config.yaml
num_key_value_heads: 7
positions: "learned"
init: "normal"
init_std_up: 0.0307
learning_rate: 0.00921
beta1: 0.95
lr_head: 0.00319
decay_fraction: 0.61
decay_shape: "linear"
final_lr_fraction: 0.1
Each number is 500 + 50 x the weight over its row's rms, rounded and kept within 0 to 999. Layers, rows and columns count from 0. Numbers have three digits each. The size before them is the row's rms in percent of the matrix's.

# down: layer 2 MLP down (transposed), 1472x448, rms 0.111, rows 1298-1372, columns 56-111
# gate: layer 2 MLP gate, 1472x448, rms 0.128, rows 1299-1373, columns 56-111
# up: layer 2 MLP up, 1472x448, rms 0.132, rows 1299-1373, columns 56-111
down1298 097:546499483356538466533584527430454517422465513502520503524498511513573493518485510484492552410551460473557441564562585488407432516454504497460478481548480538480512523510
gate1299 105:519517451512509502523463469512543513567430478503510470512548548542534605571520445583565416466609471579515416598499539483564501434551511414531458526571417548496459576457
up1299 109:523509509464559570528456495480486505488519528429561410487449578489425530422447544538528480421424593510492574500536545514515464489505517533491422522604455446468611591553
down1299 107:470552596450548550540412574478530515503521462499495567456493463536361486487625596521506478507593450519510453614468648444466491508536539542466479579470531522445479461473
gate1300 115:497508520551489553560461405439459449515455427510530534453481552503529506450477581511495482460472537450549484531600487587481503415550503488602501499532526460484496405444
up1300 117:465436480600592555439392493483457597454491477462548481535536476560550494542448523520481575502463456528394578549511512565514446459537409463591522495596577513484539491560
down1300 106:493544516553601497474537463523503509497535461483471561548406499429590536546465576497535547564514550395489545504532573537468566452520482524459566569544482482466495462586
gate1301 101:554548516491536552448467519581508498536525490399471494488511548570488563472436449496540511492510636500458471469505558616496536452501461624472446502584570443516505469539
up1301 116:571581510610582583540540606434430580482487448446542483490502468513446474484508471473540513545487608466468533537417474437543538522485464484480491514451549511533407503461
down1301 107:389504452507549491499484497418497519495400571496519497498546429424492524495598466506502431500592456419495519552439476547495441516556483480488445511588515517476472469452
gate1302 107:524531553530502475520508499452541528462498554570547451471426509531485512549547487498541504373470431522528547544559446585565514448614620600429512492518540496469436493503
up1302 114:500450522425506453575508514498494510542564533442513483469529458591491489563616550433465426495477514501564499475420540471464527552557550505487547520549574465487544508477
down1302 106:520361517535506449523488432569534533573460541424447451446439486478472592553547583452518579463540529498460553519532517518468530478457424566442418593529468506459492516478
gate1303 108:481493530404493435574531434477495471558460528601462606486510427567465546566448502508506501493455578505478487499483468395501458407510510531447541471398533548610475352538
up1303 101:515554460488456427533420513554619508408527537516431506521569455552406496414439488504485410483486517583481581457535455532539579468547454508571493492446486473516490598462
down1303 102:396512494418491508511490518423576514463433491480455517536678414493543560485560545501442427449492518561465501596495529466403436494550421451573500513443423477549498489447
gate1304 103:483495552502516472470496496487533522471497512483492447429475486522549465447441476504483479619543550456508567527569531556510490399627501476536520544542540438503481458564
up1304 105:521393473501555541440418451446431449464586458395536448553540503413524522491503411593439506433531526533511422536503489516465446440466484488527432482449457392510517562550
down1304 100:511471592474489466530538586470462546547509479450441476500532573459383482457493529506479570540554497530551367519422459433683523469486508516482418499513515479547433541506
gate1305 094:572548494476481488437497564450489427460513540483539500441507479438576445572486538449520634552527478462433451542442543508576542401497520571513515484489551543539454474467
up1305 084:529577483432500459426548539477439458483498504524486438491480528454525421566437542475535551575561475521404436550506538522553533408493536520503544476460506534529472472437
down1305 093:466506461462478534549524492433495476497550466561566529479414490524512504550518569508486594558553391482446507562422515555564527509523609537478533463501510472549506467522
gate1306 098:567495506512491497450522492493460549551478471418545518567464498566550465537500545427494545621501406527477434449521543482513469504469452506499512498563488446515550449535
up1306 106:443484492521480564480442532486425526482477433532501475495462508471441496569504517449571511530527475450528449535585508468580509508445559512530524494580449596489546517503
down1306 100:448513469501411484387539442465474523506412485506523542483546401511504544531431486467652478490442493512451484512569498538582523465572596463444540538561391565460556421544
gate1307 102:588490488463437419501518525459516604566522486525566602420478558460410551420450480473533483454463565471422497508545511518525521479491452521520518499459473520512460531503
up1307 104:474505505460446455462422593494537585477539544520467611431423507431570512485474445490585528504562511517460486422591456540570530414486445437484483499482464501539490439514
down1307 102:470476442475434493490511602515445521601669566582523584534453450451546560470533486439498446596395484579461547548552519535445515474479435490567561467457454470496521504406
gate1308 094:552415493528431487535520509569497447412432465523526544572589471437475490469517473510640434508477526477526454525493489462547476520557506477464573450406505485503549443475
up1308 094:499499490547483484501497517536436462480447509553481519517583534306505531492624429480541541484481541442483428497570605468582487533508532476487502487411509472482491496486
down1308 098:495456447492524442517473504545404406429467450527415495576565488524510422545497465523535563486506516561461467581501514486559551584542448524513460490498555471561525547486
gate1309 099:574435455512545460402465522506514592491491619520574489489305516542486524438538566531468462545486507570431500432478553468413459503557530471572566604453551526532583444461
up1309 091:508561537533398495561538499550518501490526413448474453543591512470506485432509490422551541444439501538532475468450533457578550530446504557463370430520526527467508533522
down1309 100:530555578478515402571618477480506481582505365502500554508563460501491440514481560477444382421470533462570482501439529552550482551507480499475482503582455499471493453638
gate1310 098:624537503514558510466470536476511530517486490539429538445491446497472468522468450474477466559529486546501454427465448591400469440488511539490627467442506410544488553533
up1310 103:462466536516467576479452646459497538514556470479571513485655498467458497527496563576446516393425582498509541540519391569520565463411462543469419404517465476549474542555
down1310 104:433487423429485502527522468505546446544457520525556544474523510542500571575536571414528502442558459495426500504554568492562509525483446529466509430587477519532455534574
gate1311 104:517554432486544494482549576564609564579449545400519481441551490398489604543426509531429511522552467510517394488462502520542464557532429481569406564516483425473442495502
up1311 108:595451543550529483485490435513472469463501494450609510530458492348509599454532414531527545460486537535561410493443510487523473520516476468578477462456413505488496448599
down1311 107:532502481521518543539464469578495479556484478385512547524417444496513576503544449493503560447514534440424493458438457479430458534544464426528519538455449541518424462556
gate1312 094:488532493523537509462535434471436533469486533564547463495514604514519560535468515525462487544435507510474444484434595527519533491536472407474461472459598550586446479514
up1312 085:484506421461613540500428573500499504512532498417450389483474502507512521509601473540468407554500499396585509577462489517528424604523549503466532579548515497425405508493
down1312 094:478506439592521519386424544535527450543519502495528452513535529580520415426450482513501444515548438489476529463416550461503393451435569494560514486570449516542429435561
gate1313 105:579507450424424496504542514470520459472529518518517574537549561540537475466445461463495461515500543454517481585573512428399570552462456572476660492483466498483531549479
up1313 111:523419450412497490613478446542623503511490545572539504558483477419478493546535574450494462487480425424524491499487528516546513524458614471433532563400357489463482534496
down1313 103:591498531443508513554473423526578492464462491515493528478493528488413481461484482454489537504538491575445542549537465627565572592473494461507517473370495515439553464458
gate1314 104:498548491504374520513481597528505535525415432513507497404533451500544433472432405562487482512519518481477504473490515499582418494479535395453462470502432555614570506510
up1314 098:546489427478502557511546559510509574437483488465521460498503497462491469539514420565517454480548477431555560501524441464505520488350545580506488529498535501501506540527
down1314 096:431578491425479464506514545606580545520480466518474493589469555455485479577569441545585509555515489440540503472608524529510418496540424461564508573478494510591530469605
gate1315 097:541560419503484454532562440486449503489462452536496538614460595525476497504429530449506512480441570514524489512512544564499454545551620537428465454532535483468460432518
up1315 099:606507513496481509453500577546539502481493564556449455377547540491557514476446568479503509382460450462491638425492422502575436472535412433504551445470477476539544540533
down1315 101:520433614425527614472511594535487514488430498474491498447498553427615514525487492527513562555601442577564456494475428574602476569553502442488526492467465498546560454435
gate1316 097:535514480554426459387589544456424555452403503422588543492479457488495485518418426534524417517461494530525487561521473385492578532453536379484459467502555477506522449608
up1316 090:449466506514483581601484491558528461482593515573454499534477535498456485496515560537534518461532516468527508465584560620493405490482435650587506472490441498494517547454
down1316 099:501514616483486499534422445652595417568558466511442443483486550556545542468508499462489537562441560488467521408415469540497533441519455577546612516535506460454456537470
gate1317 037:529477527436486434468402512427516514472530444518577554535488504558548470512476488465478445440517534525500579477520498526529508459469509497606491468447548468487594451452
up1317 041:494598516408521568489427404462530496616526484481534492520516457494561525492523490510591489532526527524540445469466417508490500446499584434571416533435488519468551507521
down1317 047:478514479479522471531470521544477486414474485540508522532430471510487515505511536504450457460504541467530503543468537395536517457594492580419555582548534568534455433440
gate1318 101:501546564553479460532531533496561494411563490503502455441515471566482490423446540424511497495557519489511564377616466521595376497434564541486584479590448522497505425423
up1318 097:459477500527498467462524491573479498508472469520432496548550567505487479549556548494520506574460477560518497570500529560489549606494402470567492540535527499526436515506
down1318 100:489530559468414523485615459516448523451527561550471570521560522510473514509557476548490566610464460600501399555446504453479512594524481430437566366553481492560388505478
gate1319 099:487434536505570413386373422535531440526534559433484516446551533489489429587499437479434535517475558429443540513552526440614532542459496442457493534477455563471502522553
up1319 100:526562432457512559469465506520462497525467644478504597487499489430463499545436473511560521544458500401508513456514495521487483545491471556477401535481420570450475490574
down1319 100:579621480487566520495551480583540442456502566416433511564502553473505564558425419533471536533485518482470520423555451593474429484547471492549510576544573548498517481553
gate1320 097:551408500538482454536518500452423564476497548536492537522465474481580482600547486479526524480458526457469520462552502549591536523558509444480566413547474472488533567446
up1320 100:446547599467449565485493484550561511678504518561524485471499524516498538490352490516403509531577561539432460519406475551441489479485559483578475562449509525486377526526
down1320 103:504463512559508453503526488491514495427532560473541482451522432505526504554419425531522482470396528625419444454528538414528511560405612447564452532544540548491510421554
gate1321 101:518506492550474586429487472578435469557354472585486461520409541465467457407551453518577476503623497519588552430499484558629517555510454600552478465402471517421593498530
up1321 103:528489534535471445501497626482557480488634565482551526483534530570496565526413539501549483547494458528500465495487493513555525577497614432483592471523479521507512534390
down1321 104:477543544481477574546558476473513464529554545485543554511491465539541519473523514446557471436513435488473426468544506504478543616540505449447571493490478476500576477444
gate1322 100:528546489511603577476511507499451471519459559526478484566537512546565555479480449536491459506538489521514545524441605432500529483347549538553471478498474517481411468459
up1322 097:573476417441495556498535505539572547544530590485450486477542461558492489512555575497356493569502480483538512412444488465583491515491510424570499445444506453508431481502
down1322 099:524522457449495405467552439533513443603480519438500486524535502572535511487525492515460516480512510535490397493491471532466518450487525490555525402567482410471541498446
gate1323 095:445587475426490527408500506467541535411537550540497545491453558507547477520448540491581487460549517501468498455618501380463551554482471420531483512468535498566507465482
up1323 091:485552515465555586413490528469591489537607573512514439493488475532529517484522481494451526501544502471535526483568614446500528523480437407545491535472477417490550445477
down1323 095:480511432485523573446459498500484461495530500382550484553472517513549511466463538475543495470561510461494541488450517424531526549481438448579491509435501474474587502449
gate1324 102:480489411488470456481467529539455498442479534522483513460497459444593527510457488505535549426462477436529486478504489516488445490417417450489523444472535468547553432420
up1324 105:451459596533568530573542513475489524449468460474484489621514566621519468483552583502488465547479431551534483440541532529497524485573504550533479506524505482516436440496
down1324 099:481564461472558601569508541430547492535479510567514489532466559510463535529473447502469501583412476573509494541515528468386488499531480540456534498501557457532586555438
gate1325 096:510505508553562453547491501608554444387570527497503491479461492461496509510471464558478484448516557478508529528510541653528492536428430502446543529507553534545535452488
up1325 098:481495484523519408595455536604531510414563564540547414420519465460438518511454467465514536466447542480538532580535530608520458527425512483481486512459512523528465432524
down1325 099:510474457553369461561567565528448452464603581402449505519506411418476484445507421450585668460523508470527639509550571577511530494444500510468572557482418540478566408465
gate1326 100:480555534478515394547543525513487518516535527555495465562527431499507515466483496479508547427543505531497547455489515503392518528463515537534479497468471492510582439490
up1326 101:534537518478480540529511510521518509537551471448509523449519525500504572568561499514515461577531476484575506477512462457477457514459553591448644463572538514468422589477
down1326 102:518455406389476533530515564516509461491479556532493526470564480519494505610610547518534547562507517532484535533487424450494468581536557524407522437512457506366501532490
gate1327 098:519467451530505502491503583517435516577494468484470400465603409550587468513523471492493498507458466532501512450480507431532491466454494436424631433403487572556410520479
up1327 093:592530455452492425441515541458437622507468515470479498461559419553530535472496425534381423440531458488503435455544467429598583507440479433544584504484491510548484471529
down1327 098:485467417443559552515462531483518527484477524466473434483459595594497595534569481487561516506507315541480557539601504486410534504513422483496473568473514518554488505501
gate1328 105:552456548456405522524409496506452578537455453522489488520442456475409620513493526460430522463400537522504431431507453574550467482491499610450544496427554491608528463450
up1328 111:506469511506538445523498525401555480521540479485499470452589505564553414389495508465625436524577458516514591502431644476489525599542453507524464530509547475416495541540
down1328 102:572457472583549521542500541513487466415508531450520514549560529492494485478397487503548498564415507513500515546536510545407540488510477532482448550491425522481484472504
gate1329 102:539584515443516563547612464468490500504390500503492527466502544522533481522438571514452462422511463490419603373577457559480596470537469509492546515430504479510445473463
up1329 102:505450505526501467488418559537499449497434592469455407428495466463507460549505540543569550487500509467463478562463663398553460466460460545404556494552464458456527645502
down1329 103:523370545527575554539440560522461486474489499566473476559440457407549524488519451477518514492509527541505524461475591468514574440553580477531499506587456556476587534575
gate1330 081:536496473480473512525487357582483495446476477560587488335449475512489515576488429527513504526433553490513494445510566519678444545444492447509466409592488546463492478468
up1330 082:543550510409555558593447362536495373511488435516481482428549473568448521555380485483431473548485505467583566464440543539600439566468509463530427459509571503519418462576
down1330 091:518443555511512498553456469539456466484477521540587456488470472470470560505490473456372491507550462448492533468533536570550488470517550529479448467530502477591496506452
gate1331 090:498487614502481554628540527517511480529550529517425474509462444559578469425390532406525511472535444485565479551491529536488496449511539517543484524561521506462491567620
up1331 092:459482483493520475431444492487457570465468463452566543476548508458485514508501437537409506487494462489423535458536471457433508496583463491494561520422488494538563398494
down1331 094:532601468478546478480556489365443498550408490500484440463576608531515504517550545424545516469396547512474422591417464543478437536381483410513586376446594490536481506412
gate1332 097:584493592408447501476490469450568465460492514461514466462492481546553456516444480486550513496494472523510422511512485530521506525465547673466394447591493393481458518515
up1332 090:539503579400523579535422483490545379519498497460448512398411480541491497581506503421476532447512434512467461482604444497544450510544492641520424526410454384522528569519
down1332 095:483515469461510499527409512517534482451562506582473517387485541620410542533539505489538618406584469454443545519518554482521475525482512492575391411460515511570413516494
gate1333 101:444419459462460461476537503509513562583368470485435407530563399511488593599449524519521484466479541518536524528476475580535435506535486521506516492497534363530510564491
up1333 100:486479512611572557505631513522508505487534468462463647516453482460436562507550505535541554452533523487577460466560384498513420446522469466495544546508575470477562451538
down1333 099:502513505485453429416625503524528573461490548457408480545498473507457532562582412564526546415503466467549529487560569515539397506574551537430519595512528450615435494590
gate1334 096:522501522515529403506541433513444566460523546512624529506500539557502530567428523446434487543466520497459516553512462465457579470532469503464507526517546448397495518500
up1334 092:513441475493517482519466424509468575421532506479597577495563495545541521562445534525399444510501551500469453513456535412472560443555485466536502503503516455444438561519
down1334 102:440528533553502560543552467521520578447543515464485520417513559550525531452522405429445521550534466504524467640566476530507519455419548531478585518511523506448606497401
gate1335 101:409547564540526433506378511494465464487493461573417550499491573606452571525480583427508487499438474544462527541484580559513339515524465551556491444517419530464501433489
up1335 089:555431470487495559500572554616466487557425583584503512461536400446565557524422489580499509432528507482468482520421480448535555499420461490489538547444458510644478527498
down1335 093:478425535463582568467473496542487587488381523503500531511471420516510522440450546590510486567437477594432511460467402402447547466541440523531499451514534534506522470540
gate1336 042:481585532508505503534500473448450467492454499540497481584475586411475489609434520524497515419459476573509500522537512561537381529532499447533549496411602519482455563554
up1336 050:420473464541563489528535544504444388526534349483437547551416483548493523412478447451514443558510500449464554503449512515419582573508511419499471508494612474527470441439
down1336 052:369439463478521507425449390565520465458422556535568540586504428508536479433555519529557520497527551421473550366570468556511447538458537538454509419552581553465494540424
gate1337 101:483543504478481513482489431517529559386585538542534450457578538652519516489455500551604529592433421472546509448505450417524479590447472518548446500467466502504495427581
up1337 099:521517554436456453450530575516524557416602548482521514516499453429595560518440532521491492482597492514548458465467519466494489502459514455541512516539475397501461428520
down1337 098:452575540502518394450492401527505540317616532460480453305525406571597475464560515547533522510453489398539452406563525522555460463457541524463510479527461449511483409504
gate1338 109:509577483479541523538563502551520518523517503558451531396459475432469601431498451502476479416495489527546513570415501538393527558514448610571440415492484490536516569492
up1338 109:522574540388532473437552482548488433517547499383452462568456420559495461467509565481475454536493428519464507482471516486367505555433416537458568493497448569522571557551
down1338 109:491561519394509494436364397542560476556430483470482414533483454467415509563460480427456610616554488580471511481488511463537510561482488504483480535538552461537547539484
gate1339 101:540497479418408492471552503516526398570450483618553549416513485530528431552511420472554457508437544557465471564503558416552544530520561563482516465552433470455381522537
up1339 102:483517537524531409483515468445469513448494553413440463590552523470480512489455569599508517470581499413524564484558424565442505504560433416447458537540580564513620480465
down1339 101:467430461477440494446458486536516516383607540543506508596550437523504538511449482548503448519475573549542533471493556475557422428553510446514566546513555509472571486452
gate1340 105:572543525468426504457587562666517516488502468499584477561551521486484381522551523409547508509468401559533446502499425572506562412506516415477541533470534503508547451526
up1340 107:513521513631417548417544521615445590473494520425542509542547500573487509565468519535432489395423453441558528491552449515510640423446527409479542461529475536499548565529
down1340 104:544523404390511527493455545643402474509539410482588514538526492411468476461496535446569491368503438522459466406477436505496578445552507548498537518550499543623478495502
gate1341 101:530519419588530493517476481488513573505490532504428517450567433488435459549516525540523440518483501443459565408569500525535539530561445528489470562473491548527496577437
up1341 106:494529563522526451554501518544418470513510452507424501551482534468526553517597432536478472471375480502564546585536451525480539581522510523468573489413488523565510441516
down1341 104:432495590588520477440520561644545539449497544407536459558507472467481467489527434639490498463567421412546511516514533524504495411432486574528476480482418492534543486504
gate1342 100:495551504559485512467490446472450497554635502493448435473482506444501546509460461463516461504464442510536488518538528578517496545554470409521511593550471445551576444449
up1342 092:555459524589521603496497433562521557535566585493428277544524492436488498578445469468506450433525438524523470529536533518477485564528479418539472637583512428481525554458
down1342 100:511467436520486488505501469543548482512523486486471487450499469529461553627474449559517465388503505508630424596527451482465476605499556473513498597566492452618554543552
gate1343 088:510378591487434479533554433635460467543487501462418600495477542532501495537607550605536510480520422541516428456494522450513515501507496405456473404535528550506494520484
up1343 095:557420564468480511542556485659461452566586523462417624503386521560536421552582513579525489506516443467446477455480496466515505511558515485434441535477479503497481547519
down1343 094:524458522467486532469587489491422445572445457524465537456533512503514498493480513521484481424537446595519511509517567427492598520504439431570496439567536600465439551513
gate1344 098:542525485613468510492556419502460549503462517476499428555466520496573577593540517543572496473493540524606529531478535510559523453428481621464462469381448528514526541422
up1344 091:580504465452523478394458481395509436477544396503438519420534495520486433425551483493467550532486569457495447517545506465426527503543402441564581505571524558506536489536
down1344 098:555564500393507447436489499437428511490597529426491506529486549527586470520519470539453424541457640526468499525519476532515495476521542530476449495593622525444562487618
gate1345 105:558518390476601471494541513400505405503578485475528492517439487521522543544359542541586525527608516614446546508485525541468612487457378533538491478527423472510537524526
up1345 111:433531419425418506481412506547603524470460405519476414440558429521500481585550450544483542435503482534486489575466543568520576509506533453446612522508612520516524410496
down1345 104:502574556467447498412516513515518538519503466448630508451540543529485523471584446546470605557519608503490515527450553522529457506480478443477495546455561510484531378536
gate1346 104:501468566421583434507529440501513453446516540486493556496484410434516547581473425522488488503532545472472439549460529428454486557531542536464539468529525515479478539560
up1346 108:542447545517517527416485537522497529494548490497527503583539478459532453492575556526416505480559594537497575570551502551433444484485452478581519506475504525530434413473
down1346 103:448542515605561451464419528488523605619596467439538419461413558524443490486496551467587447467455488492534564548514464541492533440505503460463491567430533545580462463483
gate1347 105:539448496534508467537542566573519518594497542536535471435430450568555541464493387512497488424578546480448414536450546491451525506522491559536482540501465577457515597484
up1347 112:535506513518556557515508478519549535544540575452494562430413412493493579527568535516441480556462477484439496566523483558560478542547405509496438538460519586422536488514
down1347 104:493509540507503494499531570531553538537458437514460436441511465491505411520480465542441497443526496573433496420509538413452433418495526482464421433471507548510600510525
gate1348 104:527428496580559418561512459472518411490596455458464420500569441464548511480454540463534619554461464521500575554540505559570556511520465464461474496473476490490447513489
up1348 100:488518435452440514631473529592422453463502547556496530559456548484572505485544467467488448445520565548564469559504446447456532513478509446522531503495375496499601531443
down1348 100:437522463525503620577394485502451522496513486535448616541501515522550478513548515540481430534589498560455509510477463518456478514431468532476545556584440443519517461451
gate1349 103:550548553546483457393518577424486531441425392563480572473520405555534523519457442584443529465407594453480503472530472430434471493494561520484520539529559476503549459505
up1349 103:528536512495516571487560563501450590476486481475503585550535472542426527453496449519478529499537482494472487480538650489406515517551513486532495550454409572555490457476
down1349 101:483544496465515532430538489502499471484454457587519520549545527525415534470538470564531542463469433513527538508480502531425464540539374458571551541461467665633535432400
gate1350 108:591564482476565522410517527460527533502482520512470466484503460541532485483419446419519510483436633559428406461486444517503483566539496426497478490520559455519457497562
up1350 115:544487515467499502458552618508515553500525499484576558545468546583453566487542461437504539570520514516521514485554383475494492459408491490483474517623518512427550392486
down1350 109:467515464609507472404524532575453649494470475436459451570497506523519389465447504488587475513472545445636502512537506412489470378609464468520490474541506462532483420503
gate1351 103:506475514521498560466492498528505495562538498572509548592651537474562532553434562426542516408486421523542551504567548525454544482514607554505495382504550518300479478437
up1351 100:445436491550529514482563488553438374398539528514517537526513675628514440531513510499500516524592555429517478532507523531550567488529510541526459545561521550510470543576
down1351 100:503506527535507437422447501575532490479528510531536532484544524574475493429567469514563502414525431519449462433531462514646524467488533541567490568477511505488488486409
gate1352 097:596609520498599479423475528472494446462457552551527522513542539465481457499526481459558504514494580544464496439444455488437463521545455487425541503481460576423399577482
up1352 094:474398453423453532559478530549509509569481462475459552514447492447538534458463583611439496501498514542498470514476493555515582512456568493568509474526556394557687461453
down1352 102:442482541457415541571429582537458518430514545440564504561396427449438448614529537626491443548414496531549499487514453559533537452446535484499420538532583461551458553493
gate1353 093:541452545524559490441531537421470454486485551546498516497528496503493481441535444456460498498550523423560518491486507456459447529521475446500536473532480462551444524514
up1353 088:466562452521409485544470474577532553505524494464540481536455474482426445598482563528533521466520477537461519498550474520535543560472476564474479545458555559453576439534
down1353 099:517541520438502485471496459427493513489518505445642540517487508492529533502452548527603514584439541539520481482531390520579537420530447478508402488479548482424541430584
gate1354 094:562510454452518494553533488596548490471502429531520570527489578371600515460458448509484456416485519416475537521538500535518480513553558616493561465434552443550536424485
up1354 093:506505465508525539394506471407496535524468493504424600500587603515455490498420462495447565525487547487512570483596477521606519498502531439495444493547504517507403511476
down1354 097:496523508476491481477523441469557547512440492474411489451563460368424459466435503481503535471495510497519542530483468568458537465520568490514424459508586539499507471432
gate1355 099:623520467435598453468476552552487491550497456478413534613501442477418521460441512471472423594575479589481461534493509403473457445505493488489487525382510527518523473502
up1355 105:415486477571546455505477486515540497452535496540567444452500431529542474506497492581585564463528481512526547528531555476472514509450510503565593555531490521405506517542
down1355 100:579565518583443563478558455494535513435482546566548512529493553544516475521528461497567552521432560519557449404416528488482567518411465542461467532555478566515545476530
gate1356 107:540503554486498464424433546542522552515524515584545569458487422448489424578530542429539420458494499561470465483549502504529545470499504545436533466499582494464460494455
up1356 104:457512591409508468523480418397515577515382498504418511502479529455479526601546514506479612409555518471442424541488563551496564523479489412512521539571458492467584506592
down1356 099:446533515522489563506468428550459440500535487459497419611484552542582488645589446478526433471441535478479464462448529519467475485509468494536394402574509481549492505435
gate1357 093:441508522492573531558533513540486501635462564467563602529489454451512521445470443474441467586490471503460555476441595442527550516520505537497408435562504429553561553516
up1357 089:510601572491396400510503514422472515460459406500538378548508516486516434446586589395439523484525452431492486578476427563493481482517506480538523569457455539467533440458
down1357 092:480559505512491525444563479505556475481602466496571483533545482518492514618536537489516583466527591562510521530500490523551476435505552580433494484468466559445502439481
gate1358 101:507401438483551436420575488511573490529631561480532471520473463543553438535460501350555544353571425512396482490453555531502463587458546576507442432505483575480481465510
up1358 087:488434447577529497571538560514469473412546514479530488397483541535553428460469497510544463557505467501390486487522549532540474520396469514487454435397478477443532482509
down1358 099:555477401552634451512548439527514513462564539469437516458498507535561506506471578537503548515449500517477493513506527508549492503434560496565490486455508526491437542517
gate1359 101:497483443513518538558415534571474511441465526435539440565571433420607579504577428560489486386473508410582548483519569351536468579443508533486524477521545398536484474567
up1359 113:527516471532516603549441535570513484446449514406497407533560410443535520525507459572521431391446479452597521466562545434466473571486532548534496490468520437582523447487
down1359 103:499460391448483524494521457553407516500479516556446430449527471452506521607443553557630475491570546497453551499484490493534524560427501476550474538532428498582492510533
gate1360 105:576501478491433445471529588604427491512550517488483527466441468591503600466469408452467499432491562541556509457519498568416481494421543463401472540496613480487472532497
up1360 106:546542457438541542577507599511427486450467434449582475436557496498529572529514429470493470501492499557531462553487581580386520559439454570468472504548488523488425547414
down1360 103:475579564476540579464507577486419501566424492526488541452481536519485568557570505539467481429408510566474486438490488529526475493449469486522550439452485471482585460438
gate1361 109:575468479451417450464429548477523579529445533660505528497506503426450459502520584511546416464476492408523403379568516579571678506471563553490509469520419473537476593491
up1361 108:459486500463500573486498520497447530518580399441493447489549554504526523389598476416527645445497595500436482550561486472439523540489573513509552481545472501476491437539
down1361 106:524573529433470464596553532521509520549530457437513440514503520473478384381484491613414586501519518430448496487503540454489499463503563445436553509520617463474525502550
gate1362 098:578567591521519531501522438550437444631551437501518487508452464529577544564611479492506509331513491466451555399523512532479489504513458458437547484504482525499552504538
up1362 099:478437436517490537568479580457512574337514545544525445460506559502424436425453534442508524583508514493526421525472456472486445434464619576514491499522473460546463481462
down1362 101:431569480545486542490527470466496532431494539464495489576574467565421495524442446490439494517478457485487536580451476457467449474474543562548515581569655389439442529542
gate1363 097:548463550455536525506354411530512490472506360484536565493492498468444538451453430551465502471492568594487525532515532419560429494430549392426387549459493466565528557431
up1363 108:481456540540376416466513488455476497480501549540557588526538478474414561481458470484470515575453439478494531461400500540467485496504540499516522479504537542604449523498
down1363 100:577416444578468513488564511485471425543446580505511548416488434498493498454473509478580583462534472561446457513489494544537512567582452565524607463503496577446576439487
gate1364 106:515407461561496453495473527491569551562499584550518495452592544559536434510448497521443499533458521512478478540506538553523565488462378484470496501419444527485508513383
up1364 098:523563514412463523416506413618526464486536580456489473541425506452520529520559572454601452491476465524496542402492437454423405545552577482551305572491515510567463490525
down1364 098:453511488524469591494538493470458436493497516449494494490455466492371522525520495466613477450474378580536495467428441431500539478581558512495424478555579524515330471487
gate1365 105:542506462450514453486444501605559471445421448531390533575577490551504428532558484416493437478357427587512458501469467562473479542466488468509528552554451543499471486476
up1365 107:448560497497463521501586469452468484524512495476485546542417462565476562558591577542496560581535506503522401436536516486479514477513481438486526522438552484488588507441
down1365 106:586529551457475582448542530520519445544491534583518416529494403564516584542605504449553550454441503433513462484494575466499531457559515495588493502504507536487489483490
gate1366 100:575534461522537529434493522541493550551476566549487516475505606424559486482410486553464448480511531631445603478548573497619467492489461528528481510450458491540446468464
up1366 098:428526568455544481537481494472506530496517394467469450513490433509516462455454445481505572439512496388525430596496548506419452466535561530489551502537588494430562577517
down1366 100:447620502462532525442520417437441467562513473465475378560524512513480477424455501452510416527522542496463505468479494528507482514443515523558521491500488500387459529572
gate1367 107:484456486515580474430494543419492492539492465539509527534514506561443493552494389534467447431623477567420496525583584441445445552462510521514515491501521506511456519564
up1367 102:567504516367308445460523503584537567437473476494507434415569538540529420523501538447554534436475473501492585450487464501430434504537581495498439418591513531555493513453
down1367 101:481566568483477538474500467477459545491440526550578531491539544506428506523514530526497526547555461605467572479494500538496515488477543545518516508492477514432464454482
gate1368 110:618510558530514523493521526435386509516504562511534574516501542465448444550570532471529527551461481514562430440430452528553485451514435530493467455506465608587609482458
up1368 120:531536618541534572436575510391511490588411551529540531468475504499533539556516519431467534429483506607555462474480506499448455409440443389545453513606521565517554465483
down1368 106:451556556505565488471593461550531486571488512476530511489403438501516573454530500449477373446476417505519453522313497506500493435553455445419543412488469461539508578519
gate1369 089:484566425555493462540504491418482543418490503507580530534443542575580509463550517549442513492523534452502561445487503541516533523531467521475490439443458474511458452532
up1369 083:524532553525347517453519385415427455532541509516516497604563580508410515480467526485474549526451547562541450550441500415516548568477407456542543446580488421545398569540
down1369 093:554534453496591476484495454515502520544496483513474429560585499512457520484416507483490510587475540542471488513545505416483525511471520368561563473551525398568575441484
gate1370 092:549500545502555512548415440400541493411524508505639457530542476549601469569511468533383524447456536354541505499459557550642600418471543516473488466489503449469539526524
up1370 101:535433423412587494564489520461488502483408539615531494548490474551494473561517510560426526541552516440517514570512528536596573502434552464477457490530434583517588485501
down1370 097:530544475473525506510382494456447611477462410415481454511505568445483471575636436549544566468490536501499548382499460463505478529388520508433527484526504353474453438552
gate1371 100:514561475439488470440480552495498466533509419469502509507463457433616499566466431607531516441458457436479473523482573514449584478464552498499494377380554379629424444484
up1371 097:516440596527560447525482528442571477474443444515506528509493506504626528590519455478506558520395533464535532478553432464580438369527558543462485529482442485479427558524
down1371 098:514476530540539543517387526544485492435446482356439547397437530561395506380550482521542514517465503455560411483504475498486538498495457469525505487521476483487426481505
gate1372 105:494468504536571525475453493594444513425613578451580466482482470536419532539445482464458488422508510472481462503505580506440481468502497474470576492474498450597526504454
up1372 103:492530568549489484576473488614479471566466523603477549498468518486424479522490479412442538474507445461496537457519506526491519471486543545523473515574465459577573529537
down1372 101:541539492574507549521457486526539511557480555460511492526399573550465538569420553498459512468477429534549383507539473475553548512572505573440531517587410487618494534501
gate1373 110:572534513467474479489429494469478498601460419492478603488494420488493582517529509506600463410441485514396461515552526540581524511405467526493505481534456528529470518468
up1373 106:432602482508488437375561484537595455473568692508361487555513511579406448505547555483452514484544476537469590464547457530500471489478443466517401502520556440527433544418